{
  "activation": "gelu",
  "rope_base": 1340.0,
  "rope_fraction": 0.5,
  "tie_embeddings": false,
  "init_std_o": 0.0,
  "init_std_down": 0.0,
  "lr_mult_o": 4.0,
  "seq_len": 256,
  "doc_mask": true
}
Each number is 128 + 32 x the weight over its row's rms, rounded and kept within 0 to 255. Layers, rows and columns count from 0. Numbers have three digits each. The size before them is the row's rms in percent of the matrix's.

# down: layer 5 MLP down (transposed), 640x128, rms 0.0479, rows 527-537, columns 0-127
# up: layer 5 MLP up, 640x128, rms 0.133, rows 528-537, columns 0-127
down527 101:124088108156161093117147104119126143137104218097105084103068186140141073106168148114117126144136221096120131124082176132149165153145125122173109082129198189178098144149125152168130100124151055120135147070131086118119104183100122118093116135121145146130149188169113104154136133113118099124078130184134140105115066112169116156118179153130077190158086075125130107138140074153103113098116
up528 093:149131094135061115171168210094171134099161159121150111147124063171120105093186096185083126167095156145071115119089136177125143135116044109163136106103144123151091056083112126115145130158109116195085135126215111174079105175141114113122210131116156131137112129127177157146127127170176142117123152091117089162142102140156135129138153082140119156119124179161144133139095159139119108089129
down528 099:132132091137168078089151135150127071112113097124185138114163174118132057112102110114164125201091056170121143142156175121156084106115117141134117134131206182172130112142085106102124115153163118116171151080114143122178159135091127188117072159090160101111094179160144059165155081139146112163164124152134114183074098103137114164121091128102097093142062112063152151121117159109129148133159
up529 095:090148199130136110147130199149101102115102126109071078123099145158095118187103094096108062127077046123110143057113136142127162129145131104189117130106192087089109134186140120137175107127175171154173159105109139105124127159107100126149121086190104120069131173127114110143152180165170124114146117137120173150163117134134152167131141146114193101105071092173179157143129150085142093114095
down529 094:087135079144109145106099119196102098151065119114118156134129137167111159126140189150132145147155231140116135115060173101154158164106095142107105151095141162181126178108097098129154126085109154128100116175157121137141128195104099130117152131137165161128148143176105100137158090162118072088093075068132156038111103153127070107173124155074141126109104183089130119078104154134165151137102
up530 093:135111191179184156138180103141174093094148088104105144178141126095116134182160098104108129099085125126160120119138114119086088185159107147100128213069125119125130133095104121130111106067098168165159146180163232104133174143167121172145084145166133098129161126106088110137104108184165141176136105097122080082094129120153118125153133088112163156093116134129159121148125098093054096105092
down530 099:171069117089098115185097113111132181144135137144106152096187151134168129108142122120156127115105131103105110114113086157069087101146176092146084076137142142140171122147142078178113116156174147108172143060140105156158132134139095099123103117141141109142143145146140149169105106125091150126211102075139159149206139164150114080068187063188127094162103085126137053158146110096101144113181
up531 093:133153179179138132088141135126118156198170123117092142088116155110145116146074159124100151095138115217126158122158074140081117093138104103174144113071124221093084167160115074154146098098106122101133131089210097116093179105157110142128174143101165050126095104095097099151121082144141112140093160106107148129169135144140088122172147094184116112173086161091141111131132142151186130122128
down531 093:193115167132133168141139099176113128141136142109118105164160158194096124160132156092097102164087084087116098077099165106111178126109129156106168128139130119112120128113140125099117159201161108114164154154089097105187125134085143132133146044156105113140216105151098113114125105131104063131096138160104133138060127148153173091120134203082170097131120157142110183107115053159072090118167
up532 089:165145139107134082088146150138073091125199148130126095182163142114079131074118091162076120120113188095118162104137109129121175137091133160093145113129100141092111144141107196119077141134182152095111145178103101128185137129149123110114116107079076121165132089115141146141091086123208120199121152144147128192156198086110065143136083095189089143143142086146127128152156157105076150123094
down532 090:128181140130107066186172124125144132162088161134124110103143144145133115151101134096174127074138114212129174159104155185093109100121101156149120092127162160160079080113127115168147088153118148112056146166191140101100122120172117192145145044212113161129075156093170129189128108137086106157130128107119118154123122135130121095118121104103131098120023114091128131088088139138146125158120
up533 089:137149115157091082067145163109141113092090128173150091119146127116118113117123133091111157197150096136152119128207078111173094120120102131084101143110195146098144128128160184126132085124060091191129097130071154142120163188152135144110132138091132111146128156068128145112144074140155089126169138202097126176140092173119097136143153104193088167092101160073117122061131099180110118110082
down533 085:156131123147138215121085144122116161158148098135084106127114189154098143133130100104116128073093088084174085146135089173137164144045141111102091109090058122108151103148081170141089194111149132067136127150129140120154158128106084149107162161138083089160142148161142153138156127151133109115089086137141185110150114087188144168127228118112098127158093117097145149150121082170163119077169
up534 099:151102167142115165160137124134143117121141174092137120176143125085149153108118149131166141141187146096122160110145135168024143137154137079143101125113124155156118063140143089169078140118211119100138035094133152129193145074080111090130082155144073137145112105182153114158160136184122147123137116103155097166121078106119130103145109140079086151171078151111126168119124165214099141114092
down534 090:128154093095124154114094098144107133157165077115151135168148171125167132092101111111146076091147127183051121127161134037156096149112104128065132162096187118146130143108143130155151160102104100171127153128146071217135113143096146096194132083137113146115092173127150076145121150125121151138167114144145132142137142054137148095112114160148161138124061164094186136032132166177125125102115
up535 106:071111099138183104113142131173169169211082179119155133099177177120099087113117116169147121116095043109143099161147121114105171167101134174082172119144132105160108076164132164190156151126137128137146132126172103106135103086110082113158124101077126120130120089165083170132061145126160060127099155095095111132175083137083131132109215076111123155118127134145104062109135128127110124153130
down535 116:119130076128194083138097163150138123156129126074163086095144161088123071133159165127136124115088115150179138082094108091122146199115150155135133106154179111111147106119171175117177141120135118122155096164147115112158113068138104159185091145081144126156130142184093172127126096165135058130097179061075163148102167122100146106076153130111104162070174080129126078070172148160110165144106
up536 096:107161128054126138169126162184195067100139079131104089130081173104112141174125135133115064131120143104118178120121144163152138128159226153187107101111111123123124122169110150117160164123091081093185095110070181145123145167121134094096114123135121122122093175087124175167158133161089139158099150122140083086105160080147121183106148100167113175184096122113120075065101143126138139134100
down536 095:084108121161142061116148165117115058211124158122105151157168131165096087088125166136144182144169076175133116103122088104157071127151098083164135175220114145073082143110153128143076173120123121142152095162154126168127165112108115148116133135112152108158118104129101116120164127041121174085150130142116131105125091121081135109147092148070142089158190100158133154133141116149164053157136
up537 099:144168134106186129095157123169077088186149086165163121144094098148080110165119104136148171115188126175095107098148151134084116117106137182112129157146060124156112155100169120083106063137132094139128111182140172057064138150133142128083100090109183152160084089125167121137131127192105172150157119149092153108124147092149178153117176060140085082136096108157120110130133143144131175179158
down537 110:179130124147111161076127189131142129164120074069114155140108089047129141158117123130174164135121020127143089083185158163123170151169124095136127121150070109063129060120111189098135086125164077147095099175161111142095144148132106117155110139102128127173124050100120108151102139160179109151135141159113118127100105118160130133158150156147110072140146114114125164152137207101121106156169